config = dict(
    num_hidden_layers=13,
    hidden_size=224,
    num_attention_heads=4,
    num_key_value_heads=2,
    head_dim=64,
    intermediate_size=768,
    vocab_size=2048,
    hidden_act='swiglu',
    norm='rmsnorm',
    norm_place='pre',
    norm_eps=1e-05,
    positions='rope',
    rope_theta=10000.0,
    rope_fraction=1.0,
    qk_norm=False,
    attn_scale=0.125,
    bias='none',
    tie_word_embeddings=False,
    parallel_block=False,
    init='normal',
    init_std_qkv=0.025,
    init_std_o=0.0,
    init_std_up=0.025,
    init_std_down=0.0,
    optimizer='muon_variant',
    learning_rate=0.00246,
    lr_mult_o=3.0,
    beta1=0.9,
    lr_head=0.00933,
    max_grad_norm=1.0,
    warmup_steps=200,
    schedule='wsd',
    decay_fraction=0.743,
    decay_shape='square',
    final_lr_fraction=0.05,
    batch_tokens=131072,
    max_seq_len=1024,
    doc_mask=False,
    train_tokens=662600000,
    max_steps=5056,
    dataset='wikipedia_en',
)
Each number is 50 + 15 x the weight over its row's rms, rounded and kept within 0 to 99. Layers, rows and columns count from 0. The size before them is the row's rms in percent of the matrix's.

# layer 4 MLP down, 224x768, rms 0.0705, rows 145-178, columns 576-671
103:32 55 78 33 49 55 46 46 57 53 50 50 46 28 50 41 67 61 41 34 38 55 68 46 41 16 69 64 54 51 57 39 35 63 66 39 61 56 58 42 80 43 42 66 52 51 49 52 34 53 59 51 59 56 49 55 31 37 61 39 12 35 51 24 67 43 36 53 53 46 59 48 51 82 38 44 41 39 22 32 63 53 64 15 78 41 45 00 53 48 44 12 53 57 37 48
095:40 17 31 22 39 40 43 26 29 52 59 75 65 79 59 63 31 34 75 53 37 78 50 64 43 56 23 67 60 46 30 48 58 29 78 29 31 65 51 70 34 56 47 58 50 39 47 45 36 69 72 44 66 63 63 45 84 44 40 35 53 24 85 52 54 76 26 58 63 60 54 50 55 58 41 47 55 62 67 63 49 55 34 57 45 39 35 51 66 60 63 67 66 53 70 27
093:33 37 64 51 51 38 64 48 43 70 50 55 48 60 83 40 91 53 32 65 73 83 55 40 66 61 63 57 67 68 46 50 33 46 54 49 46 31 42 58 76 50 49 33 48 39 47 62 44 32 47 57 61 48 35 73 38 36 54 25 25 36 32 44 32 62 31 63 66 29 60 41 60 41 29 43 60 69 29 58 60 38 55 81 42 39 28 57 30 19 49 65 38 30 44 59
101:45 52 30 83 36 61 34 57 57 37 52 58 60 34 89 46 49 56 52 22 35 56 34 35 37 61 79 21 52 44 62 04 39 52 53 28 38 38 42 47 61 35 58 34 60 59 68 55 36 29 67 47 68 57 24 39 41 31 82 44 55 48 46 79 72 39 60 62 45 37 64 48 33 97 40 76 49 67 22 42 53 44 50 73 61 33 52 37 55 64 71 46 53 50 57 44
101:11 43 46 49 58 34 45 48 66 31 55 47 52 67 77 61 25 47 38 34 52 25 56 39 37 51 31 57 52 76 55 76 61 52 57 30 41 49 58 41 56 27 29 40 71 42 41 45 53 58 41 56 54 63 22 54 49 66 45 49 42 63 57 69 57 30 41 44 52 29 64 56 59 70 69 50 57 64 44 49 27 36 55 60 48 62 70 31 67 52 58 29 39 40 74 41
094:66 61 41 59 65 47 31 44 73 64 09 13 67 52 63 54 42 64 42 44 46 43 49 18 41 34 38 59 74 82 25 53 61 43 57 49 53 29 29 43 68 52 27 69 69 38 42 59 41 54 65 56 55 49 59 39 73 37 47 51 41 44 54 54 64 62 71 62 64 56 72 69 62 64 66 49 43 35 11 72 68 41 57 84 53 71 79 41 46 23 36 50 58 57 40 56
099:35 37 24 52 59 42 58 45 87 55 57 21 84 33 30 47 44 45 62 52 73 48 28 34 74 60 40 54 52 60 53 36 47 59 42 40 37 34 37 51 59 34 51 63 43 49 53 66 55 54 59 77 46 59 49 68 52 49 30 26 39 45 45 48 64 50 14 35 39 63 41 66 39 31 41 47 39 55 25 53 40 74 64 63 48 37 52 39 33 21 72 62 06 55 39 48
102:53 27 37 47 26 65 57 56 77 49 33 72 41 50 45 85 23 33 62 64 47 33 44 69 55 46 34 41 57 66 58 32 53 73 56 32 32 39 54 49 53 45 34 61 43 44 72 48 44 48 81 93 32 55 14 48 54 39 65 51 47 63 58 57 34 40 84 26 36 42 77 43 69 58 46 46 32 54 53 35 27 64 39 62 92 54 49 41 56 27 51 36 36 48 75 73
101:76 32 79 29 12 34 49 70 69 80 61 30 40 38 49 46 23 64 50 28 53 41 27 42 65 36 53 62 34 33 73 60 31 68 33 63 58 71 50 72 49 37 59 42 44 46 57 58 45 51 72 76 38 70 30 41 53 55 46 37 39 46 41 62 37 42 73 57 36 66 65 43 54 51 43 67 57 47 08 52 27 44 21 32 57 47 66 37 39 55 61 47 86 21 78 42
107:56 32 58 28 66 28 69 30 53 51 52 29 68 61 54 58 64 67 64 37 51 70 64 26 50 57 46 76 64 49 48 54 53 37 46 56 43 47 66 43 41 66 50 65 72 66 60 56 57 48 57 54 62 65 30 69 62 70 63 43 43 38 61 51 22 28 52 44 63 41 51 34 56 82 59 44 57 34 59 51 67 33 66 54 51 61 10 46 58 32 58 74 59 38 52 22
106:46 34 49 69 55 62 67 64 53 46 44 59 77 70 49 58 38 59 60 31 68 57 39 42 53 54 69 59 59 46 43 58 29 54 72 49 70 36 68 49 45 29 68 73 53 44 58 46 50 20 52 34 46 46 66 49 20 48 61 50 53 42 30 71 56 69 58 28 59 38 55 36 51 34 41 45 56 51 18 40 63 63 52 22 34 65 51 60 45 49 57 57 67 47 74 41
096:50 33 26 57 41 26 47 57 59 63 29 64 46 73 55 28 58 33 35 81 56 69 78 53 66 64 60 30 48 48 23 36 79 54 44 61 47 48 58 44 20 36 53 67 32 69 76 44 61 32 54 27 42 50 53 67 30 21 55 56 57 77 68 55 66 43 46 46 68 43 46 55 71 26 24 54 48 27 81 52 57 37 74 79 35 55 31 31 51 34 39 25 21 61 42 53
103:51 40 25 42 18 56 60 65 64 65 26 45 36 37 32 57 44 45 47 63 54 43 58 11 70 39 72 71 52 49 75 61 44 88 49 72 38 42 39 39 48 46 60 42 35 50 57 54 55 56 58 32 36 68 61 41 50 41 72 47 50 39 50 56 74 63 53 20 60 22 36 26 66 59 41 44 37 51 35 73 64 70 71 42 57 37 56 39 55 58 45 49 51 42 78 57
102:61 38 26 85 54 60 40 53 74 82 82 42 27 63 34 52 53 80 46 37 44 46 37 56 58 51 45 51 67 88 64 44 17 69 52 77 11 42 49 49 45 46 53 43 67 44 48 63 40 52 51 73 21 32 26 30 79 76 80 60 62 29 79 54 48 28 63 43 38 33 74 20 58 62 39 37 51 18 51 56 44 46 44 85 54 45 41 67 49 57 50 54 72 52 39 53
102:51 30 52 54 48 55 57 26 55 06 40 38 52 47 55 39 81 64 70 44 73 55 35 62 56 74 82 42 44 56 62 76 45 61 46 29 36 43 55 41 33 49 35 27 58 62 50 70 99 44 35 46 50 46 51 69 41 53 48 33 86 41 20 50 56 21 45 59 51 64 38 52 63 49 17 67 51 54 20 38 55 55 20 55 78 54 39 16 58 28 62 81 59 42 68 54
098:32 31 35 46 13 44 67 55 48 29 56 45 63 61 55 90 44 57 39 54 24 58 59 44 33 36 58 61 41 54 50 51 34 37 43 55 73 37 59 17 62 58 33 80 15 33 56 48 76 45 44 58 56 51 31 52 72 39 19 58 53 44 56 40 27 48 42 09 61 25 70 53 49 37 26 51 44 40 35 39 27 46 55 62 33 41 42 44 48 14 52 41 53 82 37 34
109:34 34 70 41 42 49 33 51 13 69 43 52 26 55 57 29 33 52 55 54 42 62 24 52 54 65 56 13 59 55 55 48 52 23 76 53 56 57 51 74 41 43 51 53 47 55 63 62 36 45 47 31 35 67 32 55 47 14 52 64 60 62 30 31 66 80 32 71 37 57 40 26 43 25 42 52 85 27 41 75 65 41 40 47 38 36 57 44 24 62 28 40 75 65 60 54
100:39 56 34 56 62 30 41 46 37 45 14 72 70 64 41 22 30 56 71 25 21 36 44 47 52 60 46 34 33 32 57 39 64 57 39 55 50 69 54 38 41 42 46 70 58 24 63 25 48 49 40 33 59 42 54 47 66 54 66 55 43 51 45 66 59 62 52 56 41 59 39 43 70 53 51 26 61 45 81 36 45 60 18 51 48 50 64 21 54 39 61 43 42 47 39 31
100:67 47 71 62 49 21 74 44 48 70 42 33 65 57 45 68 41 57 45 46 44 69 47 63 26 86 36 78 71 42 53 66 61 77 68 73 22 43 58 66 27 74 71 72 37 57 65 30 43 57 67 46 46 56 48 52 30 31 63 74 30 51 51 55 50 54 49 50 46 59 37 19 77 59 63 54 48 05 40 43 37 54 42 70 27 49 36 58 52 64 65 54 43 37 52 28
098:60 60 48 63 52 65 39 27 56 67 29 32 37 42 50 40 83 39 43 70 58 65 41 50 49 32 52 74 55 32 67 27 85 52 43 55 41 45 61 46 55 41 54 12 68 41 11 78 23 23 62 53 47 67 44 45 62 53 55 36 33 37 45 47 66 42 25 47 27 49 38 21 79 49 35 48 45 56 65 55 48 35 26 82 29 48 35 32 26 29 62 53 79 46 28 58
100:66 59 37 58 33 63 55 70 40 55 34 46 59 52 27 66 83 81 52 34 61 54 35 36 33 53 37 67 54 44 54 50 15 69 79 33 51 79 51 54 47 31 49 76 38 65 47 62 27 49 19 35 54 63 77 38 35 59 52 40 36 65 57 45 55 56 41 56 31 38 34 49 25 41 45 29 54 39 52 37 61 45 33 31 50 36 67 33 37 31 77 56 80 69 51 25
096:52 24 32 42 47 62 44 60 64 78 58 66 56 46 52 46 20 26 79 31 47 65 46 33 25 58 79 74 38 54 52 70 28 40 33 30 15 24 67 39 16 36 51 53 31 72 42 50 49 61 63 38 24 56 31 24 79 51 30 54 46 63 76 39 38 57 63 40 45 63 75 71 51 51 57 42 44 60 75 69 62 66 43 59 53 30 31 56 46 69 45 31 49 51 58 64
101:72 49 39 28 33 50 47 43 61 36 65 36 28 37 37 51 67 32 44 43 43 68 50 89 42 65 56 24 34 46 46 41 30 40 47 51 60 54 51 42 53 29 77 67 66 44 18 63 44 34 53 50 88 46 60 47 49 66 47 58 49 46 65 59 47 72 51 53 68 46 21 53 73 21 60 75 54 58 53 21 27 45 33 39 50 33 49 47 60 58 60 57 43 59 50 45
099:65 44 24 75 61 50 28 48 37 67 27 74 68 30 54 34 62 60 75 63 38 37 60 41 43 33 58 68 65 32 54 58 43 66 45 47 49 33 44 30 54 38 34 69 23 37 37 65 66 55 56 69 46 46 43 55 60 50 33 37 66 39 52 54 46 51 47 56 29 82 69 34 62 64 13 58 54 53 43 64 31 46 56 69 63 45 64 37 30 49 67 42 41 44 43 09
103:61 39 63 48 65 56 53 55 31 66 44 60 41 41 17 64 04 68 41 42 46 54 39 45 27 22 32 32 59 45 68 41 56 41 45 52 50 32 29 39 50 54 85 64 42 72 48 57 25 28 39 29 36 38 46 52 41 43 20 44 33 12 44 43 58 48 24 46 66 65 46 26 56 50 64 31 42 59 68 39 54 42 53 78 55 47 42 45 51 69 37 59 24 62 49 59
102:53 67 54 65 41 53 18 60 30 29 45 32 39 57 46 41 22 63 36 22 55 32 45 64 45 50 22 51 51 50 67 63 47 46 56 48 44 63 22 47 39 53 40 54 52 41 78 81 92 62 64 82 59 34 44 67 53 45 48 34 35 50 33 39 43 75 59 50 77 34 41 51 57 46 61 82 49 74 46 39 49 77 55 48 50 53 71 52 50 72 42 60 86 31 59 41
105:54 42 29 69 57 64 43 62 43 35 58 62 69 34 47 66 54 45 54 41 59 49 57 26 50 84 35 30 34 32 36 72 50 68 47 62 84 55 29 46 35 55 83 59 35 28 58 25 69 45 43 63 36 37 43 29 68 44 50 26 78 52 43 49 51 30 49 38 54 40 68 75 59 66 42 49 36 33 47 68 44 46 25 47 49 55 55 52 62 66 62 58 67 39 89 67
094:29 55 46 50 46 50 78 49 45 36 36 42 58 80 57 53 44 33 34 55 69 51 76 44 62 48 66 33 39 30 49 48 63 48 33 38 76 31 49 39 59 65 22 60 41 40 68 07 53 47 71 50 44 30 60 58 71 44 97 57 45 64 60 45 54 91 48 38 57 51 46 35 32 58 59 58 47 44 59 33 67 61 65 59 18 49 26 55 67 33 53 34 55 54 60 54
099:49 20 38 56 43 50 27 43 41 26 31 45 43 71 48 66 47 39 57 58 38 95 39 74 41 67 45 62 70 55 41 75 50 53 36 54 40 51 37 31 48 65 56 41 45 39 51 38 42 35 35 69 25 41 83 24 70 58 64 42 45 51 25 60 69 54 49 62 34 53 34 30 56 70 18 44 64 51 17 57 82 33 47 20 49 14 38 20 42 60 45 53 43 48 45 32
104:66 55 52 59 33 47 51 43 55 41 31 20 52 65 34 48 52 56 42 51 57 40 93 61 60 50 68 41 26 77 82 41 61 30 48 07 34 59 39 37 45 31 59 41 49 58 73 60 84 49 61 74 80 55 43 26 51 28 44 50 36 42 49 27 64 42 52 65 49 43 44 56 75 40 27 47 16 37 51 52 60 67 41 57 36 53 78 72 57 58 46 52 36 55 45 18
094:78 65 74 48 57 60 64 64 63 45 19 55 15 28 49 54 56 35 28 31 33 56 62 52 45 68 50 44 58 33 39 41 42 48 67 41 52 38 18 52 55 38 83 41 45 83 56 52 44 56 35 74 54 44 54 33 69 69 58 64 67 54 40 39 67 44 61 69 61 66 68 49 22 46 60 50 59 43 59 35 60 85 52 45 30 57 89 56 47 57 26 37 45 64 58 45
104:33 29 49 32 35 50 76 75 69 35 73 43 94 70 56 68 35 51 32 54 71 53 79 35 47 35 52 34 62 43 53 64 26 53 72 49 55 38 38 36 45 45 65 51 38 55 38 31 71 15 43 72 29 53 42 51 35 21 63 78 58 60 51 34 46 63 37 09 56 39 29 46 78 50 36 28 25 47 53 50 48 44 55 44 37 75 46 63 57 43 62 39 25 30 25 46
094:52 49 49 47 17 37 31 64 71 42 34 48 54 70 47 57 49 47 63 60 64 43 69 53 49 58 36 53 52 49 49 43 44 46 40 43 39 34 58 49 55 49 51 67 50 43 21 76 42 42 63 54 64 59 15 47 51 06 49 30 72 84 29 36 27 39 24 39 90 72 51 40 46 45 48 38 51 55 44 60 59 76 84 44 42 28 44 68 56 36 31 52 59 75 41 63
094:63 42 54 56 36 53 65 56 52 63 43 74 59 63 63 76 73 29 55 57 56 59 54 50 39 56 62 46 46 67 58 54 34 70 51 29 91 25 63 46 56 56 44 59 46 66 50 47 47 52 27 79 62 54 29 50 42 49 45 55 73 32 56 28 62 52 65 23 57 52 33 55 23 52 53 23 22 56 58 39 38 69 66 52 40 63 61 51 37 69 57 39 74 43 47 35